Each number is 128 + 32 x the weight over its row's rms, rounded and kept within 0 to 255. Layers, rows and columns count from 0. The size above them is the row's rms in percent of the matrix's.

# layer 12 MLP gate, 448x160, rms 0.0815, rows 194-200, columns 0-159
size [ 97 109 105  95 104  96  93]
[[160 122 125 101 154 162 188 117 156 186 143 159 143 136  90  73  88 174 147 164  93 119 138 200 151 168 156 142 113 191  91 185 111 142 134 124  90 151 152 129 117  68  97 172 187 123 127  93 167 127  61 113 146  62 138 156 147 106  81 132 138  71 130 137 158 126 140 130 152 128 158 163 139  92 108 154 100 140 104 178 106  65 144 121 134 159 148 128 182 114  89 130 103 144 116 107 120 143 119 129  46 129 157 159 119 129 168 127  76 155  81  98 123 198 178 131 116 155 127  99 108 132  81 134  77 138 133 174 115 101 104 120 143  64 107 178 186  73 205 154 153 149 115 122  94  79 129 150 129 131  92 118 128 186 160 121 154 119 121 125]
 [130 223  95 138 144 188 156  84 146 138 119 154 151  96 150 160 185 155 110 100 138 150 137 138 148  90 168 128 106 131 201 171 167 105 152 173 117 164 137  95 181 130 153  71 158 164 143 136 149  84 114  95 105 152 165  95 178  97  92 131 144 135 118 149 163  92 112 144  67 157 150 131 106  93 143  97  94  95  53  96 144 165 191  93  95 163  97 197 129 140 120 173 106 169 169  87 110 128 125  77  99 186 119 138 143 145 111 133 121 154 115 144 174 134 130 131 154 105 134 177 153  87  81 146 167 114 129 112 108  86 124 107  90 159 195  96 134 158 112 136 152 102 195 103 144 160 129 136 136 111 150 110 171 123 159  88 124 109  55 163]
 [130 108 179  96 169 139 121 103  81 104 161 107 107  83 136 149 152 152 158 129 140 145 128 111 128 152 132 124 117 140 137 118 122 137 177 141  59 164 162 117 101 169 120 146 155 169  99 121 120 171 189 134 163 152 109 110 126 171 117 117 180 133 140 117 150  96 132  41 127 136 154  81 135 115 175 143  74 125 127  95 103 124  87  66  75 108 111 102  65 134 110 138  44 145 147 126 139 155 176  96  85 192 128  57 156 123 108  97 128 121 148  82 131 163 140 119 150 217 125  70  75 167 146 131 197  52 148  94 159  89 139 112  98 148 162 130 117 162 141  83 143  50 103 139 114 138 101 122 170 115 111 121 136  97  59 122 150 120 115 143]
 [122 140 117 145 130  88  97 113 150 146 100  42 146 162 114 143 159 163 126 148  95  57 168 162 148 168  99 132  76 168 132 204 158 120 107 104 157 151 139  99 151 116 160 139 159 170  81 130 194  95 166 115 168 112 149 114 156 109  98 161 127 155 168 163 129 136 107 134 129 192 113 147 139 111 138 216 114 154  93  64 160  96 158 135 128 153 120  83 136 170 102 142  97 159 150 176 102 106 142 106  75 127 182 147  50 161 181 162 109 121 127 141 135 117 120 109 126 100 145 126 112 182 114 107  99 108  95 138  96 118  77 170 174 162 189 109 128  88  44 163 113  97 194 109 142 117 127  80 151 154 131 127  68 127 145 150 123 111 126 137]
 [115 119 111 119 106 127 138 105 143  85 145 143 118  99 146 126 184 134  69 157  96 175 150 100 115  43 135 185 141  79 129 120 127 118 147  74  96 136 224 117 124 193 190 130 142 114  85  81 117 106 147 188 101 120  86 115 136 160 133  87 151 166  93 146 116 111  96 170 124 142 106 115  94 163 148 147 131 176 156 102 109 147 150 104 118 120 148 134 116  71 108 149 150 106 121 202  59  76 129 110 121 160 114 191  69 136 118 145 111 135 125 159 144 122 164 125  94 122 129 125 103 125  71 167  88 103 137 122 134 135 118 145 146 126 159  84 153 134 137 109 117  60 132 152  50  83 175  56  91  83 174  98 112 165  92 119  74 123 120 174]
 [118 132 131 121 127 159 115  60 117 171 117 121  82  77  72 121 162 103 122 147 137 132  93 161  88  88 143 186 125 140 118 166  69  82 117 132 151 122 130 155 132 153 163 188 141 154 113 129 130 164 136 132  82 128 152 199 179 112 145 111 117  99 116 193 148 153 161  50 102 150 121 152 198  80 154 129 134 102 117  97 111 107 139 122 170 203 161 159 115 100 114 104 155  79 122 104 190 141 144 191  94 169 106 140 125 170 125 170 115  72 114 119 118  72 124 124 117 115  98 128 162 163  91 139 125 124 108 143 120 113 167  95 100  74 132 138 104 129 149  91 165 110 185  78  95 109  55 162 184 199 158  93 154 104  91 126 136 154 111 167]
 [ 94 145 128 183  78  83 114 204  98 158 176 106 174 140 119  90 126 150 136 122 149 106 159  96 181 108 122 147 129 135 141 160 117 132 107 113  91 140 177 130 114 149  87 128 120 114 117 147  92 172 123  79  96 135  68 131 110 190  98 162 130 136  50 168 121  90 120 101  95 125 171 108  60 131  81 123 148 120  93 141 123 104 132  84 115 102 120 138 140 117 156 132 146  72 106 123 118  89 117 125 147 160 131 148  73 154 119 116  87  78 106 197 181  92 131  94 134 100 172 131  92 134 160 154 139 166 118 161 181 164 110 155  95 131  80 147 100 178  88 157 132  51 108 102 180  58  67 168 130  98 122 103  60  95 121 164 148 131 108  79]]
# layer 12 MLP up, 448x160, rms 0.0756, rows 194-200, columns 0-159
size [100 105 104  96 106  97  97]
[[178 128 165  82 101 120 111 151  71  75 127 123 148 156  90 128 160 131 208 192 157 119 141 160 112 155 148 140 138 125 150 183 172  93 114 142  84 155 112 113 134 171 126 202  80 196 140 141 116  53  99 118 163 190 132 133 121 161 108 165 180 130  87 104 132 162 123  75 146  86  52 151 165 180  96 166 131 137 109  83 177 167 102 118 133 109 131 118 139 109 123 141 151 101 117  87 142 189 136 109 107 100 136 100 141 135 127 102 196 133 132 100 106 113 122 130 131 125 103 197 123 136  95 134 128 168 150 139 152 155 151  71 193 118 109 146 145 107  93 191 117 106 116 164 206  85 121  97 150 118 158 170 127 119 120 102 172 142 168 121]
 [125 106 165 139  87 106 144 131  78 169 115 153 144 172 119 155  98 113 106  95 182 157 151 160 181 115 100 115 109 155 154 190 137 195 230 120 114 105 124 138 151 102  84 178 116 148 171 115 124 117  80 163 110 131 104 153 226 124 110 143  89 128 105 201 142 149  99 148 110 141 180 155 111 108  88 141 148  97 134 166 125 132 136 104 116  73 125 141 133 201  90 136 142 124 195 160 100 133 134  81 108  99 162 144  97 202 106 197 111 161 151 120 102 177 147 167  92 144 182 125 139 146 133 155 117 136 108 102 112 122 125  99 173 147 152 107 117 173 150 113 116 119  73  94  90  71 107 121 122 149 114 129 104 148  77  88 192 140 158 146]
 [ 49  95 101 113 138 164  80 115 185 135 135 142  81 185 135 179 129 192 197  74 159 166 124  64 174 118 159 146 100  90  68 173 170 149 133 111  68 151 144 131 139 112  89 101 113 141 134 131 101 129 150 157 116 146 202 105 133 110 150 123 134 102 165 135 107 101  86 153 117 103 155 163 117  83 106 122 118 166 131 117 108 161 117 106 149  94 149 173  90  52 134 142 129 194 167  68 117 155 160 136 148 154 122 145  94 111 126 134 149  94 122 128 163 131 126 152 135  82 108 135  98 149 118 121 108  96 112  60 156 156 113  81 121 146 187  79  99 110 176  91 165 174 157 104 119 193 135  88 132 177 125 124 105 145  86  74 113  88 106 134]
 [163 103 140 162 126 118 119 134 109 132 173 183 139  97 130 128 112  87 124 130 119 133  85 140 188 137 124 119 179 172 163 169 156  51 166 181  78 189 142  69 141 120 139  54 109  88 140 113  96  88 168 113  95 152 130 142 153 122 145  85 133 142 135 130 133 120 122  65  97 123 166 127 140  85  79 172 147 164 114  89 136 108 148  94  89 132  94 169 132 166 133 141  92 125 132 151 154 150 161 109  70 166 175 164 181 134 113 146 148 191 137  66 117 112 140 143 162  96 170 112 156 127  77  73 121 140 156 198 133 186 150 159 155 129  77 178 141 204 140  96 121 114 146 155 111 139 122 100 139  97  95 186 159 140  78  92 122 117 148  74]
 [103 131 168 135 186 145 137 113 124  75 174  74 168 140  73  66 123 127 125 140 151 132 106  59  93 126 112 184 157 109 117  89  73 160 104  88 145  96 105 137 182 156 160  88 100  97 124  94 180 150 159 139 114  83 176 143  96 128 144 115 159 194 156 139 152 109 111  96 100  98  54 137  98 149 128 203  52 161 160 123  96 162  57 116 152 141 106 146 136 161  91 138 143 142 120 104 132 119 110 123 150 123 134 119 132  55 131 129 123 108 113 133  82  91 150 145 132 132 147 117 189 128 179 149  79  83  86  99 153 130 158 167 155  72  84 115 137  83 116 160 162 152 112  95 155 117  95  82 113 138 149  53 113 112 128 110  91 123 137 180]
 [125  97 137 124 165 128  68 107 120  97  36 158 142  92 174 107 131  97  94 119 163 152 118  83 190  88 141 122 103 164 110 179 134 109 137 101  59 149  91 147 123  81 164 175  80 102 123 173 133 142 144 148 115 136 110 139 108 154 100 134 158 161  84 177 149 167 172 136 137 145 116  72 222  92  99 129 166 111 139 104 128 121 158 123 155 115 171  86 128 140  85 118 113 113 119 146 184 165 172 160 123 139 115 120 122 129 167 116 110 151 122  95 181 117 133 195 139 116  97  31 136 105 134  98  99 105 116 148 127 154 184 110 124 115 131 107 143  89 190 127 146 138  59 174 129 112  37 169 110 139  76 119 136 122 103 116 137 130 164  91]
 [150  46 130 142 101 107 197 119  79 145 125 135 177 146 169 104 126 142  89  75 129 153 121 143 144 125 206 160 108 102  86 174  90 107 104 141 117 111  90 199 126 150 207 151 144 166  98 177  90 134 111 123 103 117  91 145 163 131 124 168 165  98 111 169 133 157 130 111 141 120 144 157 135 105  71 145 123 124 183 129  82 174 107 143 125 111 111 170 163  93 142 133 160 160 115 173 129 146 129 134  76  87 146 165 103 146 137 109 116 108  93  95  95 124  75 180 164 132 119 135 164 126  56 145  90 146 141 181  98 126 178  90 156 162 105 143 114 183  98 100 125 151  90 139 189  91 123 137  92  96 136 107 129 124  76 214  83 149 166  97]]
# layer 12 MLP down (transposed), 448x160, rms 0.0569, rows 194-199, columns 0-159
size [103 106 103 100 108  97]
[[162 155 105 184 109 177 146 133 115  86 124 142 114 105 139 159 109 100  90 114 240  90 155 127  65 131 111 151 128 143 187 173 133  44 202 132 118 173 112  89 140 144 111 163 122 146  87 157 182  63 104 178  79 118 151 150  83 100 118 168 129 134 115 139 173 149 111 109  83 142  87 108 181  91 181 155 128 111 155 106 115 119 142  87 126  92 104 133 117 141 144 170  71 136 157 144 111  69 114 118 119 109 110 157 148 131 140 136 148 130 111 123 106 120 152 132 151  88  98 126 157 138 110 147 150 168 112 107 125 124 155  62 144 131  65 151 153  95 119 130 150 124 161 123 190 134 154  96 191 113 159 117 116  38  86 128 142 128 194 165]
 [132 101  96 149  95  94 132 166 120 111 141 171  77  99  90 129  79 142 123 111 204 134 111 131 123 161  82 164  75  73 141 172  83 175 149 109  72  88 140 238 166 140 143 177 160 172  91 173 125 150  65 165 119  97  77  84 145 125 145 145 124 115 124 140 136 128 136 167 181 191 107 107  68 124 107 129 113 177 183 154 192 117 134 112 134 179 136 152 139 119 162 117 132 112 122 110 100 119 121 163 160 137 115  81  65  87 130 123 149 121 136 130  97 127 120 111 119 119 154 136 167  77 179 121 131 145  74 115 140 156  65 129 117  91 150 146 100 118 129 102  95 155 146  79 171 112 110 161 115  83 140 134 136 208 169 135 120  98  98 154]
 [145 100 122 127 146 131  92 133 155 109 129 160  85 109  88 110 128  90 124 181 169  94 173 136 161  77 155 148  95 132 175  95 163 112 124 135 166 200 122  63 124 109 169  90 108 138 165  86 145 182 159 141 117 159 119  68 113 122 107 150 130  79 146  91 114 103 106  90 151 153 137 195 127 115  88 141 131 141  56 114  51 169 180 167 113 124  82 100 133  93 107 126 108  99 127 122 175 139 139 129  95 187 168  77 113  90 151 149 185 118 107 125 161 145 127  99 135 115 120 155 150 115 136 163 156 143 161 166 140 204  82 127  89 129 122  67  88 143 160 104 163 107 188 125 177 192  89 157 145 120  90 114 165 128 172  63  99 139 158 137]
 [176  75 197 174 136 153 198 123  82 111 108  91 124 170 100 120 122 127  90 210 130  91 136 116  84 109  68 174  70 173 106 155 154 185 122 182  87 162 133  78 108 120 124 116 133  94 110 162 161  80 157 112 128 174 119 165 102 137  75 171 144 165  95 110 115 156 106 176 144 154 137  87 145 167  58 155 159  70  82 104 159 123 212 146  97 188 130 151 115 146 174 148 103 124 112 152 147 109 145  92  94 160 166  71  69 159 152 123 174 149  95  90 150 122 147 165 124 133 103  89 105 148 127 125 118  76  91 128 109 121 143 152 160 143 160 102 150 109 106 120 134 141 127  92 126 149 103 102 121 122  93 102 153 102 132 120 122  96 169 144]
 [152 159  95 142 143 119 132 170  97  84 104 139 176  97 147 112 183 140 140  51 118 119  97 101 101 108 129 105 109  72 121 200  65 151 156 171 160 124 173 239 138  86 125 119 148 132 135 178 168 155 141  39 136 133 133 127 116 122 178 106 146 115 201 103 146  99  68 159 108 113 133 156 158 151 112 124 132 156 161 159 149  85 102 166 100 115 110  57 144 132 164 106  96 112 104 153 107 131 143 160 148 134 119 164 121 164 105 109 127  77 145 154  52 126 117 155 124 160 105 128 141  99 153 140  96 117 159 138 123 141 163 151 132 153 118 111  74  86 123 130  16 103 142 147 131 140 115 113 116 127 145 128 103 200 135 120  55 138 134 110]
 [137 117 119  70 140 147 185 191 149 142  52 161 127 143 118  98 136 158 120  79 139  84 141 163 111 182 112 158 176 151 125  82  60  36  78 140 145 105 126 140 153 115 169 109 117 100 146  99 115 122  42 150  96 169 185 115 112 118 151 139 113 150 103 141 140 100 157 113 146 113 128 134  43  80 111 125 104 146 168 167 141 154 107 167 124 100 147 176 193 128 158  91  96  84 128 110 162 135 141 147 122 178 124 149 118 138 150 149 187  85 117 144 150  91 138  71  98 153 161 154 144 138 107  99 116  78 141  69 108 102 116 153 139  84 196 127  96 151 111 146  92 136 128 138 146 133 206 126 154 201 133 154 148 139 113 107  97 160 126 147]]